{"d_mlp": 512, "norm": "rmsnorm", "positions": "alibi", "qk_norm": true, "attn_scale": 0.136, "tie_embeddings": true, "parallel_block": false, "init": "trunc", "init_std_down": 0.0, "lr": 0.00406, "beta2": 0.98, "weight_decay": 0.032, "schedule": "cos", "steps": 10518, "dataset": "wikipedia_en"}
Each number is 128 + 24 x the weight over its row's rms, rounded and kept within 0 to 255. Layers, rows and columns count from 0. Numbers have three digits each. The size before them is the row's rms in percent of the matrix's.

# layer 5 MLP down (transposed), 512x128, rms 0.196, rows 170-224, columns 0-127
124:085164148146145150099189146164107135135112112141153130126142139159099100130165094110161099135099097091139103123119123118122147128136140128117151127108138195152142152151143105118141065134099140129151138101093148101138155130132139121165139149122139131101144117131123134144098125110128127134122157134156134144125164155117146092128147100104192134183134127148094151128126127146139086080193
107:144105132097128141149123138114124111134126103133101109121122139174069131105112118115117117145109137104125122181146141105128121137127148164147115136079094151178097110122125082113144068144119119079166117132127148156152143127139078079117099142144126131143142130102142126175099151100122077143135099120124152074121102129132131129104139117148141190159145141112074138127163153148135128107102
093:128175115154119144145126161133135138170168123133112133123135094112175160141107124151121127149116128131127149130133127187129108166117130173146157128131149148166107151154178116124123186182106130100132100127127154149142114112174118157170127152073135128154111125124125120189107177089121140126131129122132119113115116108145117152131122136084181127095143144140150161104179142134113120100121
083:138106153097147115112169132151142137181138120143118104161098135134110105159107112109103106142117169096123117116114103072148144181164131130138145170175107112153125129147093109154139133123109108089099136064117118140095106109127185120146131165128111102127123120143123137147149139145126120149153138133111135183105123111102138114152146124093148091131128129180104163068144110136095134126129
125:153117112147128081161101130123219110139141150116131148108147163119126147122139123109167132124146120167089101142166118134098088100125133112136144144111137224137135108181144092097116126114150144115122156166119123115123097145135110149137111112125170118119117126115122135096125097109136112123125132120135131118103116087143148083128123140079129082150137114095108089125095101146132121150109
112:139108137135081134136140104142125145133123102111157091130101130122139099094062128084130128125135086099143140127123167131123171134152101117163134128108148090130111142094086112134121111109108155158158097165133135133129090139105129145109106135173163145169156150162066091098140147107135101120088168106157162099142119165125131128150081152103088126129118147145142106140103138136131141128160
121:125163139099159132135138135127127131069155108121131114124129153144106111156137104130149161147083120129127123178182115077071111097131124136092145113143095224134075130125108097118106129159082121126158148112173119120133126117138113127147102119153101100125136153130117124126107102113114115113091139101152143127147141119069166146085111127132140124131110117120103127159133130149106103110133
097:141133114155130159122125123118170119081136122182139142140104128116117102120110147127124112104112130167090145110126114108132120131090127164085134084100094147157122138124087114130131147093135132131095085122100125156174119137123111131169143125176181115122105122089142167149169155072129130148125109105140141134120114108113097125104158154114111188140101109142132148090108145157104157080106
081:109090150105150111118128160096126105140131094161109099112102107131130153125135129143114118119107100144104131169101118162083116162146128110096109114110147002112113154133098126123149101141088152147138103119125147146145124130090136086105101151143117158134138149124099123129134131101120138136123097092109154146103128170071141161111132127144106126134125145138144126130116156142176159130120
091:144157126121125114111118178088123171115097127125149135157123170101142157109122108168160119074116093132096143124114153144142109114140131166140103138093143120138160134157119118121111120156120095111101102130117142066119142155142108135124101115093130144168106127123100182116122159083126122079143109124139122120153141125093138120063117123116105128081113137098128164127130115055134138156135
096:125138130118148146112115122151160150127165128091128149113167090126096134136131084157111111136139161111114096121176082106104147108172137121136129108106096118140130105130135130174065121164115115137123094130126152127110139151179153193116102116098126149134168078116154141128110115139171137138116151118157146147120120142101068183128138144137144140135105135153135139139179111103119103135105
079:099107159128108098132186136096127114115141120167130137081156128187132135140103171142118112140096116144120168147123151120105114095137133138150155122087153111087144063109140108115134122122134155163159205078131146120144099116100139111115105090141151117128143129110133123091176144129115113147094106127117145156142153100117102114129119110125137111148138137086128147123154135113073131121099
101:062092125097178110144140144113094075113132093137145146090155125126156105170147129125119137139093137129133124129094137131111160141141142101136110118135100154151125146147093144129127129105155137123125114145145163147124123103135118111138118097168149161122165137146119119130190154131116109180106125124098169123118129151104135147144126166089074117094095101101155127118128170143187098152143
134:110164092153126124145133131130142120157132117119148146100153148102132146130168063152162151136092117087132176111107115124114171123083137167149159101142154169166050155110124113128132112134093140118118133130163144125095146161170126145092142127164146105109138137138127136111126131112115096117094152131133140109122128103084169155133123078102157145123135129142142148141119135130134100070129
099:152138128146092149133121114112141123129100171130169134108112125116130132122132107141160180095096118194104145132122140163145133116145155141170126121092139150176157146094121138132091103157169125106115125118163153116161141121143101165130135181128148114161103152105124116112159098110126114106136136109136115100091123113105143176152094170134120107118141137161129112072131112074156138088109
084:117138133120105156133164122126146138086170160156116145136086118161111132150132135119118063115112126084129147092153114139126116089145171135099126108079127099142150141135152086126120123132128132131115130123125120114118151122147137128163142132119143097123086170155135165151142176167162117127124113154138106108192090067130122124098158121166153133120112100101146159113127095129070119106143
074:157123147111055156133116111150142129110144134094153124126087119110099132135167099180126121145149141148099138131163121143139120107151114162142140100136138179137132115050150117132154118163171088124121136104151140128092121138136121171090132145128095139094142124116143132135096132103117132068118145129163133106138116058097108108114108109112142121086117136153147121120151121088119161113128
089:163128095135111100124144154124132081162111124099133138100140131139165112152176153116165152089095115118145144150110118145115146094162127106118154094150105140125120077106139073163076163142144121116111148097127134162148138143124104139155133158157119107139129136133144137091123119117127134174143137140132128078131140112186147138109116139083094100114098140125123077120099168151155142092107
098:106104078085109148102112127123145136133127129126145145099150145132099162168092132144166130111133164151090109065147130109094136132124100128123159156099125211116134117120092137143134100117116111165132130128147115166097096111106118147117097145168136137103126141168141125108139113092139112167126144132155167111134123144100117079149132151063130084170110131098134127138133131114140127126153
112:087121117138157083128158164118124120169164096139135124110133138156144158128117145128139129077099142145156105103127111147096129145139116122161127067106159127164092152142117122083166105131078154108119159154117145103121176093132126119156153124164120152115104117124157102098152137137111140140140111114067118118123124153147155147098145160111115147125110121091103100134091128169130074109148
097:149119103146091106095122118142117136119080121127138114108110130154102083097086138130164142124130119142117119176088120116137108183173113066131171101132117100109077138133128144094077161100154163115175088128112121130157129096139133136125177129108110122152142131121120119090102114124165117129137133156126119184138131138141110131128156134159094139123169128109115127158116137126152168156106
090:134091133124113123158078135144110159140108171111113132097146138140121130119130121150110118159109156152142109126151142144129102083090147123113120191091167153138103126147106143142111087154119124144155146105080117168161099115140143128096109109123198126103152126095070171097142139109086111139174121141129087180135132122121100124110122114111173127111136094131122127097127149115117142137130
081:171117117159120109080082119112144130140156108126157118127118170085120129134164094178142117085099123120105107124130162117131127141136105111150149178152144108117145096154122154126117164186070125123129124080152141150147089119105171096121140136149133139169131118117126117108111131096115120159129163153145155115158132128140091128154165128127163101104147111099167153130137174117111128101124
092:101102156105159078160167144085117145095141133149125096145134109142142093138145098119132106128143146130148151101127093153136119156127164161125080146111129116130136132147122168160105088139110137085172127145074168119145100156129193143123142129094128121131147119134168092119130146099128160124125100123134113139106144109096121146123100147184186134095120126147162135159140099125118143145110
101:142134144096090139119147111128123125174122095144133133123137121120101082136092139093137149112090120184120169152133142157137106187139144101106149159098151080116162140122154127121133104096129132144192121146109143151146131131129126113095126115170104179165126128131118128139174102122136094124140117110105136111074143113126106125135092131152087145159162110163095140158120127090159132139158
106:126108144118123132102105140134125149177149146128130152138076172131135117161125147126159099105115145117104094134151118146113150119133083103136094110092128122122150127154142114119123110143142112105127153128118133094092137165146127111145130163146131107174204078099145115147067115123141124123155129143165127167138131109132150148138168107176142167084157161088132129156132096103128121100085
079:169104121093138111169142119127094162146110188128115147120146130149146114112178102154160151145137107140137147111165157135183113105087130118112095144124162136121099138142159138107159157097075106127104110097166124113122140150117143155170104116119144081106100149088139128108108133109125110187145119123138137141115120119142130106138139139139117130110173171114142171148146136152105096171147
087:149137094107108134082107117112093140158135154116137127113135117137107093124167098097163123096151146117120105098109135131121140151176106083170171158106089104106143087120131141140133139139103115159082170101174126144122129136109156128113132096120147112112155151138100171105083121115119130158119134148130122130149118157136087073166169103098110148130174124124107117084102128103133109146122
070:117104127115141151073157076125113131123119094152096132106138111133152128117124112114156141132138148150099112107111120157122113110143178102099101135131143046116125138150130137144143142083131146115152072129151111121126136149096161088135155116127132137125055154093131125122129183130114117144154084128087096142137135167162127144140127109163139128131133133128111110080094175157113104139122
090:133177137099081132156113120122154104149161132152144141148118105164134146144161100146145136157136108156104150102144120114127161137139089124112130126121112101091135167126110148105093117132105129158141198110119109142133160115128129129106122153074110157185099085119140081135144145103119133166160121115132096142098126151086109137126134087130145148124143130070115139112102162181103135150123
121:129109100151125131129148144127141084086099122094149140121160106135151113138143141105119151123163125128114140175176149141117171111145114100148141095091169211134103140128143118118120070114148144091140119143150118115105128135176097156098130160133099091114134128137119126091103156144134113126134118113150129138076143120137150151096154139100119084126133113111110094093109083141140096099097
102:093127121110127151149149084100137139141098104131091106123149119103153116137101115074136116111080141121144146171159136174126110154110124108155133122111087144112168175152136144111133096139114130129136127109148116149149131075115105115082134122108121141165136112105150119116173125111115126042125148087149162118133137112149140110094106175144081128106144124148127147137131097125092133091150
088:101107142106144167173124128115148168122120131125089142142160116194127140150141147118164164113121127142154163105129086142154143090098087154160094159106143152107158121158124104120140087142129150169136170149120116127098123115125136107093105086145152113133157144136140122124137139120141104126128134122134079119123095167127107086094166123134145100154137073115111138121090105128149168107164
073:122121168122164160125099140122138140109143120157104108135155131138101139164128153111131133124097119155091097172098138121076082143134158120115117114141155000101139141131102141114124150128123128131145163127121096142126124139111156128131122126126113117150121159165125106121104144120098143168138135114128129123114082115120111124139131130132122125115147139128128116128115167162148142121084
116:108136107131113108148112109163125121134080105096106152133166117145118130125157126089146097111138078145112105113105132129074097178146112141127132116150093114143108102137127161171116116088164121085123090151078119131120143130119100102180132095093134137083131153121120090145129095131120139141134169150109133083121149139123123104105111136134127118143102158114112065109160133149177152107110
082:150136128135125156074097138149163193202085125092151164161135143121126111147170128108172145134125082111097117116110123129143113102116130156105170145132159146169138135106136112124114140156093119108105126126117136123120153108121132163130122135113117115112119091115107163133084148114145168127150169134216113148110146105094157106156146134141118121129130125141127129092121132143114123104125
084:124098120088119152138072167132125147121186183140132107136132131091128100097144065153104173154145118132115176146104124178141107165140134145124090106119140122125102127137136093133117141136122114184170076142154107116127130117159103126138117144141097096195099170127145141107117090128118103126127137146171160113145119132113111119130121105120124138130114123150130128141090105124135128100153
099:103160119154088121153125127094179148143159132119129105162129089122098134108110149092081116083155100133127128111117147136117120155094089106111146104165136068118139104115090146145090146148127154109108098127125163134129156132122131106127117161112084109103114130061157112128147112131142154152110111163099113145104114117142142127137096140115109160126113111098094146151117125108143136148053
079:109130141130154122162136137118132147139135152134145125101116150107099119108100124107127130112128089126117143162163116176156109137073102153097143110126116104107142116121157138083117168103121114126123145137145098166089162127093092101102123151142134127165146155148089130160098146137106159103116168090132130148170132113067163112090158092121103212160140113112121131110105116136133126126118
106:136159134162116139155159139138135145130154145178153104080186152093125152127107162130121136114158193088166146149120137088157121112117122113187137139117143197138135109131154125153105139140140129121171185138194154159143121156125129150115136146144122104137150144115122131118151133157135156121103155093133128101123121134135143128127111111157122115093115130095127128126131093092162133097105
095:117153098154130121062111134143189146134102119144117136127106112098129156131162143118101138119115156083159104143117109167148118120143129115168135118175142189126136110135144155133079095149112115133134108145117145092107121121111104171139167113200090112081130130093132143121137163167138148131167125130108121140156120125118137131124173157128110119102131123099140165110123131133109093170110
099:120112132141121156149121139134135126111165103136107117111125122115129184145170128142071122094132121131151152064149131145135137144115138087112109119120067138111111094121160180100116132097137101121148175160126106128143145101182151115165109131147164159143140139106140103167115164133144132112146109140133103073146093150150113154099112141131125112110190178153130126123128143106112112144139
106:096096129144100109137154133132149123111130100130161147123111124153112121111099143134146131143163101133125117110127103104159112138143126099070145132161144158130104140140103139098178149115125173147172068100146107174127133115128129101163160159099122136132130128107160152106140134151143151099103095099118129173073071124134114164136124104075104102166178123125131144151154128120101107141140
080:121161129103064121134126108129137111142140101161150128138132115174114168127133137111138144116114110121158161136121148138125123170137122109102093126091112058106109126092086159137152115111132155122090105161113134127157139137109122099068111099145163189113118094135150136152159157087167128120125104109111111082096132146097084110162120143131137120123154118127136106150137154111147150103164
087:148136100142169164149149155141097137136130140141146123128149103125120094138125164142142152154146071159104120125136140111179158112122139134087124117094092144097130135171115109121131174124121140124148152164118130119120166170174134123120142157136117100107059164120113121117148124117090166106153133107117144117101177097159145128139118114106102108127121158144108115094156139146097178073129
096:135090122151094113142185081146147108140139115140134130113130129136080137132133115118109122108146127104119112190062151162140141093122150113126138146139102137114166143148116118157111081135118159134110110086110151171099130095127141126065124139128132086137158120102163118122142100145120148152112095129088158169097099139124143112176119137142098100147144100134136125134139165079131094130133
091:135130127129106166116163127109125120155089140171093121128133117124116103141120103152133154127139096131166094109169076119119158151090130151140150107090142144145136128135140144121156161136123172108176131157108128153161128132106158166065137106154120126127111122135126169063117125141124156090123150145170089129124165138128120139109142117106123140170109093137117158103202150127124125115105
091:120109137159131080099094159108124088163114149124139125096100168065106145103136110124160128115141087164156127159122158158158129075184138119143137132137128100107143125120114142117122159127125120126135156123140155141116129132115163155149136151151145133149122133074156167119118121137122177081159122162139151111146157103092148125171083127129135095137156119111160097138145102126178122126117
077:099075168133101126099152099110097139119175106146116139100187174131128096132134168159096141152079115118139145119119141103092118091121127120124117113098123112082134098127152106097146117138120121120134194104157148102123178150104150102134135135122139117129141145124150103111138118129103143192093131134138119157097161091123135114122106120107172133126171128099102146116147121137084128123110
108:138118115165110109125111122153132108144121075115066127101119119146109105145141127143154139186109150143101144140119180106073144143131148131147123150134158172107109125111119130120112096107182137146098124104155111130159115200091116109128156119178133139161131130172153167114116115124159116161121154104131153159150129136119126155102127099155119099124107121138094100102122162128124120094092
102:123188159118122105104135126098108108133120119173133135102136115161144113166168075137141137113125167151130137147095117129081133092130176093093162101113107139114145180144093116096146081145121151135127149128118131147149138101103113087198124121158155139120118150119132121095134180119106104107122125132114157147106092157130107126111133129133148114088088148113119101129135088151118143149150
101:150174116138158155171151134135133129109128125140119140162119153111092146133185123134112107135132069106156110123121135132140063122161127144100159087123110061145148108141119072131148102168150100075085106103143162130142136087184134123122155135134169148089131140109132122162147168123129084134126130156147135108135131135114138130084138099115112124130137119152133119120121114124118140089123
108:185115129144137134146096168109157143114149102124117121116114104126116131122125133102128114179148131138124150125152091199159120144134114145150150153099102159143116109112119131120120152104170132129122143128154157131132098121123140180103152078177148172142107141118126167100139078174157107103147085116139109128129140088138099088110164113152117092174166125144152148114147115138124122116103
075:101122134115156117123143150113140147158131113138125132167118169123131163080178106113140141129116142122111136101135140125174132080132149144118147156154124109156133127124156124195106126132134095128158168125125143159149087156125186144118142215124155137125128132113126163103122180128095137117139154149153141163167144123101138149119105151156121098163123101136158124149159093153124124107100
092:095112108146170114137097134153125159131120115133057141142126176149130174113144166116117091095097145128135106127125150143093159129121098095142116117122104172169124060098123131130164128122142101104135142135116103121113167110082159107119110123131124125111114123126166111106133130106122138146110122095114095155135145208147137139114130116099160117095123158131128108137118175149119098089145
# layer 5 MLP up, 512x128, rms 0.188, rows 171-224, columns 0-127
087:105132127079158125140099160132102112084172099122113136130102111108118149148075139151154144171099123112094118127128094129112114144145127148134114101110130161135083149073094139104095112134127142108136143152141132140106081119134100091134122122111146149129192166171108110134135160151108125128098081111098135109089123133110144149094104136141129120140125123140087107147162159141152129156071
107:106126111074140099141128109122140126113094128098102129147102136106099141167092141151124150134113083135123134121151112163095143161133096146132154146082104143137130160046091161097115126111160121140100136116139123139102116097151076141150149148175104130118130129090133118132188117164066137099127138105140135138132160152116144168154105125127142121102156119104158119113093143116142135111139
094:121151123094145105123123131129133144137111149082150135139112158097091116129133120138122151096159167117127084207159187108113149108155105136136131144142102135130119124059113116142136100155135142095106124121161118139126102154104115133161096136147083105150140156162158165157123097168097136169133084096108141139119115133122138132074141086140101144127130102093124121138119124120135131154160
084:141146110102165121154129173126100119073110147133126122131114149122114111123069157121144165111107161127102125152137134100086129145155111121140160113149173155103092143123140140086117112124155114184132118167155128124067107118118112128153100097115129125128158173117123096134173085116115138134146124130126131101118091137114117090102104169145100096088140149130109105166121146108134087169123
111:133145149077130128126079094130126119148183109076105052179097112072136133148122133141130129103140143138125127153136168133117126139128119125128137096122122137105130147094133161143130104134111123095165095144108107125107114156094121083102114141093125128129135084107145137106114105152132102157115082098119155132133109102112134124104117192119123136135120133138075094116152136171166150131137
089:111108132114153106140116149132138145080125113106128145133155143140086132166095136156157137115113103135131133126110132117085137135116134133125108135141142161137092123075118118128096132164139164184109154135175127130112065131164097126115125089129132124140158112120072126164113108121136089161124125135113156058131121131083126120132109152115155092181113129129102115125140163161193117149137
104:148138120127130109141101114127159102089103113134145155142121147127124155123124134153120182108119142111144144208100143165132176121123109137124090133094142150174166088124074108090120109128176130118103115127140108134142111125148079157101148113115106115084128110137111146103152129127129086147139124134121108135089146136164125163156125109104095110195128178101149135125154111138157119116126
092:126138145068143138158141167116070130089181116151121114082145129169105141140069136120124141128111122132120124156112147120108130146157155116135115125124140114115106133081096125120127110113133135169185121130145163166158109105094097076112134093125139156123136187092107145175154160125144128170145112139100131123109101133120089102109121126122125082116123159148126107132127144118133129146163
107:159142113108136105173155130114122094098114154123122144108104131095156117133113136095118149143127130136117137141172155101129129104142140115141128148152127148099134149138129144136146092130217104162121095128133110152158116152099133180083105120090117113065161111114134141102155131107102150104143101104137090085107087164114131094060146140136128124132137154157119134132139115100150100149122
101:143111064135141146113121160148124119124106146127137125134165123145124136138100122125171106119156189119124107119154185100099172115149117154154146088107133151151084138116103108119140127140133103124075129133176141102160144124109065131160132137150137093142141097165140093141095106136102113112141114074126128125111121095112118128136123164105122127124099086133151093151090163145128118163104
088:146157111094141163153146155165139146126099143131111149130107107157157128131150125118125104108171152118096121116130109102134163149110141108133128127133118144122101176138151161136080101153153124188102103171151164138151110169169153097150144131145131123121136154115098149146100144171157159100142115115080147081094101181152156131118113119120112107083122149112134104154131141111161102156137
087:124146094125160129124122096150113118126149080095173140124131137121123122147148137098126139092098124161146142165097175124113162095153122076145142101108134133109149139105133154131086086064176152123105129128157106103118168157151114124140123109134130164127158103181132115105112124134139110132087130116082135097102127112158090143121127189126095108105120130118139132171152169136124122120155
088:104126113082143106112110102125118116134157084136086116139143143136091129133094148139122137120105141140126132116083135089101127136111103135153150111137128152130081137107112131149127116106133201150138137122162123137096099158152095088142154106119106155141146164142144157159155117135115140169126099086116106084153122138107155141127120097111157127189132141119107137142148180166197117145103
102:174108095147134129126122116162113139125122119114132123109124150110114172141079131112136139135135147125175163106139129144116158116110085146218123134136134147192140140143145149168114118161116103108176115162137108156112131168104148157167103123103105130128131159137142107131152144070105110132156105104148137145087138127133120143095112141104128109135134177159093153124143137145177133152139
100:134104110135141132109134126149125109134116127096112142109144150120081149147187140130151153113153170149126139102065163109124122140111122088142110120102141131090155128129128148105070116132144125146129109199147122142089168212148120120126164122087129127107116098152130107132160111158121122138111092131124140106088144174136125114126132144087106102138158165137111131131124179114132116117153
076:142120124113123095186151118104093103165120124114147113131098142123149164122121120126116151139108127140171191160131139131136111097127094099168158136120099127131148128126142167127167092095157150109129116144115100097147163158084128120114138159128134139128133068150179141092114123106145128144129098137105139134130139120183086131112142161127112123086097132142137131129160122143119117080197
095:158144099131169141143142147136063072124116135122133127130110124140106112165063119132110097116129140116169094149168117116106149114120138116141133135144137160129070157063090113094151122151138101163108122132123096151114139154136142133150107095170115099106156110128147116143130128103115149135130131114137110097138124118105122141106128116122115120096121143129105113168067188086143084119136
084:124160125068169138122083106084071151086140114101161146135144113136156125144102132110161172081106155128125140115140124105113141105119102128114122148108128156138119074109129137123072117120136138172127094152167087142124130137132117128112164102110144130113125114122121128132176078118104141176105091120124151134108085152134110145103145135121087124121106159121115126144176155108166132134126
100:103143116156139112131133111135118137128120075130153131103118119125134153171119146114107090105144123144182132117096139153125154116090127093200162134096139137180135112157105167121138098104146156104163107170139134072106150128126107119109168157132116154130139074104168098092121116131080121121142132104113129114116130145138167147104144115133109101097100136099155130148128165175146131122126
103:129153156129133147169135184138122154115140087138136126181126086089120154126130107126101174149078149091177129170136093136111131133116129109108109153141150156151111147096129124126106115083189190139139123117098105136122097109155100118109159123117142131113149121122129157139126112144150108110105152169125145114113085154168080165119131159112107139134105156128130101168132122117140112129140
104:155147143116149150159137142113069129134098134133098144172133099104132165159133132124110083125120125116112132179185102097111144119135120097128135118106093159153048160114136132149130120109158105143143085128129104141121122131078103085122122144138133121141147139103128115164132091100138133132108155105140128117075106140155114142073130148140080146098088136127093107160138137113143142147134
091:150105119118139145152143128123096109141140114130070118151151127138091124171136112125108155126113113109146104136140129139102180135110125132177133133144169159174095175076115095089133121116136115172154149114120083153127115161155128106143133123116120105080134186147151110131134147124152099087080115153138140107143149138119126121115155126103162125109160160118169116141131162094163123175134
101:158100154133167131134123114122155155119130107082131141136118168105124159130165141077149100095149136131138146099105152127103143163110123125123123151108125153142109101087133112135132123085183147140110086120138161120107116112105117132074138118179109130132157073108104148102171066172135079129137145141123107122145089136094124093133152121090108111120145156117121136114105152110135097114157
114:137132104090151092121099109122136125157108124128109092122178077105133123145130152133113165122126108091159118170153142150103118146087173133117160138100110139167127138138120157121137118085136132117127142104139129101145151094144093135164129130114107145125132140080096072115157155119108091113103133080142139138139104126194085163142078096130118122099097095126139104144128139111158117136153
114:179103148135143092132119143121064130123147152109112107123139148147106134181076137125151122100173125123113100133140133107103162118150147138147108104142155159191118137109108112119139119137148129169088140116123144100111105139119124097129090124177085122126173116120143076125122127130126127127097126121122133072137125111101135155104145115137124106154131137138112120174093169092163111177164
101:147170126099129146123129109135124100145122067123140128155139090124139140150122117133113161111133155116147115191144134133107114102113080130124105126100085138129139148092132155142141102080165126136101100111108156172134125122106091163182104146144129095152130107123113116119160093132128133108114154092116165113147111163181095172137109122134115144098078141111102091187141121132129139120121
097:155137108105139129121104126151133102152127149109106064195140138126113129117126156135126112182145103143130147122171076091104136134112080134152146129103118152109143160071120153114106108105172105139189139136120113119121126131157120091095090125124113149106178137153093108116114119131146158124073106102122109108138094142147113150122128130094166119121140105125096134128089157130135106112135
085:163113132116116099159115135138111091103170102109162116109137114123106121156087156147088137127141137150109130172148130113100107133119106133129138126107106121138137097139090124094146132129120090148155153101131153139116124105139078150087126124157137129164125154137093147136152075134096143174127124069116163093115111107088099131153106165115121110121137187124161087163127154115156136176103
100:131127104129142114135130116104095140134110067133102123138143108133115148113135130119153126076121151130159115132087153126128161099150151110112110121101150154173117121141136108088150109059162175111118135090142137090151096168118097100131176133105147137124101119162144171114131117115150128126119090159128092126072077115161133125112152138134087129142105100102175094130115134118144123107156
099:120153132110155095132143158122123138136128132082135124159156150154114163142135135135147128099133090161144086150161112181117191162096122141118083128061121144120149139119112165127118112121129147099122109142164104129125143113162094152145183129177113119113119151137124126112109132135113084104121129096111153136133140169145111187124113137109136127098119139122139110130123159175140141063105
104:147138112112139119148084120078136148101098141084132111137157123123097178146142133129159127138102086081113127146141148153113140186098138148115134119116116133142140153097126145140137093058129120120121136098128143090147074140118078136116134114121121145144138138117125143126169115079132115125093114137090141162117072124109089100114116164125121096104163108127147118143125132072173150138124
099:151140105084128151167154132162122117106092105152113131141139144144146139139100151135122154147091099115161099145141128097079125126110120153127143120111165150144079103132136120080105120104163143138117091148088112093109133090132064144141119084106109135114186155120088114138127147164119107126138109135123118155139107109138114187126140092135097128121137147098132093090121169114152095134096
087:165111132101127103131140118081059133066203115125134134132156129104143110155100179109121123113131157174083109142151102146117141144084132107120085101131100122106119118132125141136119109151124124130145105134121153149131137114151090116108155130115179137123113167132087155136144098148118125130145086088067126088133116159148127116125104144124159094104139143153110147116139145140143128145150
121:134118102135138135113121096148107128048117106109183135122139133138147127147150144107155154148088148168144140112126134157097140103110118068171116132117139141159163065132130172129106106083135112100123103146150123132160124149111079147125140130125118138101140110158162104113141139171145146121121102139088157081118121145173096157140138144117122088138119126133114152107116143144140131076110
089:110118126122123114165143120111099051085142102142096078121119119119101111114089165132110124150134174133165182141110128140123109132096127097164101105134106116106113113114119149139142097114157134143110147163137084107164116126114139089120110097139120151123148175144171130143157141116087120132112097110063157109135126141177073128104110115122145124116120143103115121157131120153139119163134
099:129110131112138132143169107126101135083146108119140152120149098129137124168112154098136146111070109110113108169110094094109137126150130092127113087153120134159101092119101121165137094145111171130114124121084151108135123102081102142144116071137162135097125175126111132129129156091097140157128115109075136121074166162129128155117111158133135113148118147140131124119184149165145140141107
111:156174128123138140130120107137106117092150132144141132153131141105130154155110143113127141083154160109145101117140164142127173113083155159168141141138124133165121129113115162119132090100137141059103129132184140116142154132139114174170083133110130129144140127112136135167145092142075101131155123072113123147177159135181126162121121098139158117090087138127128128162120135147133118136138
088:114111101141155133180128111143118090059144140110168131146185139129121134126174156144155136129161152159112133137142141096115103108072090111147091108134146149118133103129119144140133111118138146154125085122148098132172118147107133130117092093127161107112148075127085135111161146143141107103099152116120159134115104137163090132125106132130146122092119104162100086135093135089116110095132
090:148102130108140083182120146111115089102165086073097092107143135103126145145103146149124107121123152131124118134109123179083148140132117142132136139098117137120115110120115144099131113120159140153157125138151116132095128119146122106116137106141173119059157109124114115105138116115122091119146122106061127094142141155159117171103090154112124103119105146119168065159162163115128135129107
104:108125127090133118127097115129146140122103154157069131135156111097124146170130145134117138082126166131157088122171100160125137139132152134170140123082107163149115159127099135104154115111184110111118143134121118140107158111128097143138120151148104129140115095100135150091120100093070143110177158108150121120117068150110146144129126168113094129143097159157143153128113130148100148153166
102:150138098104161128159117106115141111128123126130152130101112132151118127122096113087161162140082130102152131140125102092130147141085082165160165098145121148167090136083131135109110108156134175100143109130141123105163149125116133150167079120118138130144127148105164120123151167097124115152171081101142136162107130088133117176126103124136145101106124111085142102118135132182138128161155
101:123117144120138084158140101101106148125115142125142147120133149095114119152122127120119124123171158149159118156146152161094148107154099119205119134111093161156092130125083163133156107111126085164110141137147136157143077147135129153143132140139123106125111138109149153107205149134125156083083120141128130105124090129128123111073138102129152114108143140143093092154099123104131112166127
094:161154116063143105155157144119092099112143118107123095097134162134112138120139130103130114113144153141112141179132130146104113162131145136137134108134113130114091188072116156087129119153131103181152094125111149120119116142120137078125122111125104130097149166112103128153153126136154110133161094117104139088144083143109096120141113149118113075093150129130117107143114140103176140184135
097:140175113158133147112158118110127123118100088139116147102154154148120131170127140144112129147066101097144095129112125096105182148113150080150130089153134166160105150086147132078120123139147149121151169132127143125133111141116104121094084135123113145154168165147145094167089146136132097122107127089139119132113160134132139157096125103125094129135135184114116107137129175136142085120121
101:118164134090172101149150151112126145138122139127088116127117126158119149141164099118146123150134134111131110150085112119091141133115169095098107085095092138094083185108118130138124104170119156128097158146128160122100108131143126097111127106133143147120096152112103166140145125118143136143127075119074137108093100119116132106089096132111134111111133094082127085144153149161167118171142
103:119153100090129112151080083124122146123086162120141133160119127169117134181105128166118127134143140155135122150124150113101165167086138114155156095081095146141153149122091134141132118081130136094113149107124091135170136093106066153103123126159134107147124148101129138100133158132135132102088126090116126083118141142147095133154138139115115124138075152110177123132097141150136139138139
101:102150133109175141152147140126083102128165105127101134117137151109134115158145148094131095180103086064145120113190134130126171172106122120143133106168148163153122107083138135112145126112128175114143144090105138142149116128104117102143090137141113090102173152104152087137105161156127118117115130110140156153167149125128161151132115099103143118108133134157136125114111163140133124134085
092:161119129128129114172137160141132135054134140131101129150112103145134130161136148122115103069145172123111109156183112111128148149112156105134147139146154153155082113122140117117149103093140137169122145128103118146103109114126143133108079106145130111092178142132132146176116089100140138110153147130084142096137119172097139128118141144120135111154117141146141136188114148107141079166159
086:088152113106176112150107148092133123101136113096135127115098157164116121157119123086128151123108123138148120119156110100096176113138124147182145114117127152106106119097097107137090113110118167108113121162187117122130149118132106150193129088157141151144121147173139099150134141116122133133143096093098111101168137141111114195119132102120122115104141134112134109175123165109169127121105
105:176096123121141114135135087120148130142128088116121159085174115140135154156145135145158148097145158127132094144143152138131116126126097135120119181111137151189170119125106127151116111101123185102125146108107116161159122148140125140142172139143118146077126079179167111093136164116124089128113116147113147153088125134120155135143121146109131112158092156094122132111172140125161126111167
105:099129119127152140140122131114127107107149130111122139157163102167119165147130150123136133152084119099117134150139112129102098165135148135105137134121130131158130094089107150116071104131115096108151125147155087178164154117086130123113140104119136138089191132144106082179148176164128105128090103078111176132122141125133089149143103153092151100144132113131102110107166140144120141142112
091:173149095109147134133106141112144144093113155122131116151114117150126126126136141119120154103115221152121136139149119129095165141148074113140092123124144158101136126114142132079109102110166105106164118120145108128135080146111125124120124109163130111101148113144145113144141065137151122090130118133078108085150078152161119138130120140079139116154113174093130123151112125096116106159114
098:156145117165126138110094124135149091063116151114133112125111146157135130155085165123116136123167136162122132153117125155117119138141140081147141093119147137115124153120129127090114117141144163109110066157119124069111154119144103129134129044099126105101136127173137126144107079115165151156143105065090130123112152121147127159134142146122108125094123135111128129131126160108147107126167
098:142121075139148127146103077147139127108108119099126121159141133118105137143136141095126108089136165114150165116127168113104151157076137106191156114111148140180133097127127129143138109094174147141104098150110096089133151154127126121129135096123122153134114089097148154125138145124075123146137137106168100140068106120137112131102120112083079088143116163121114122141098155149127139121134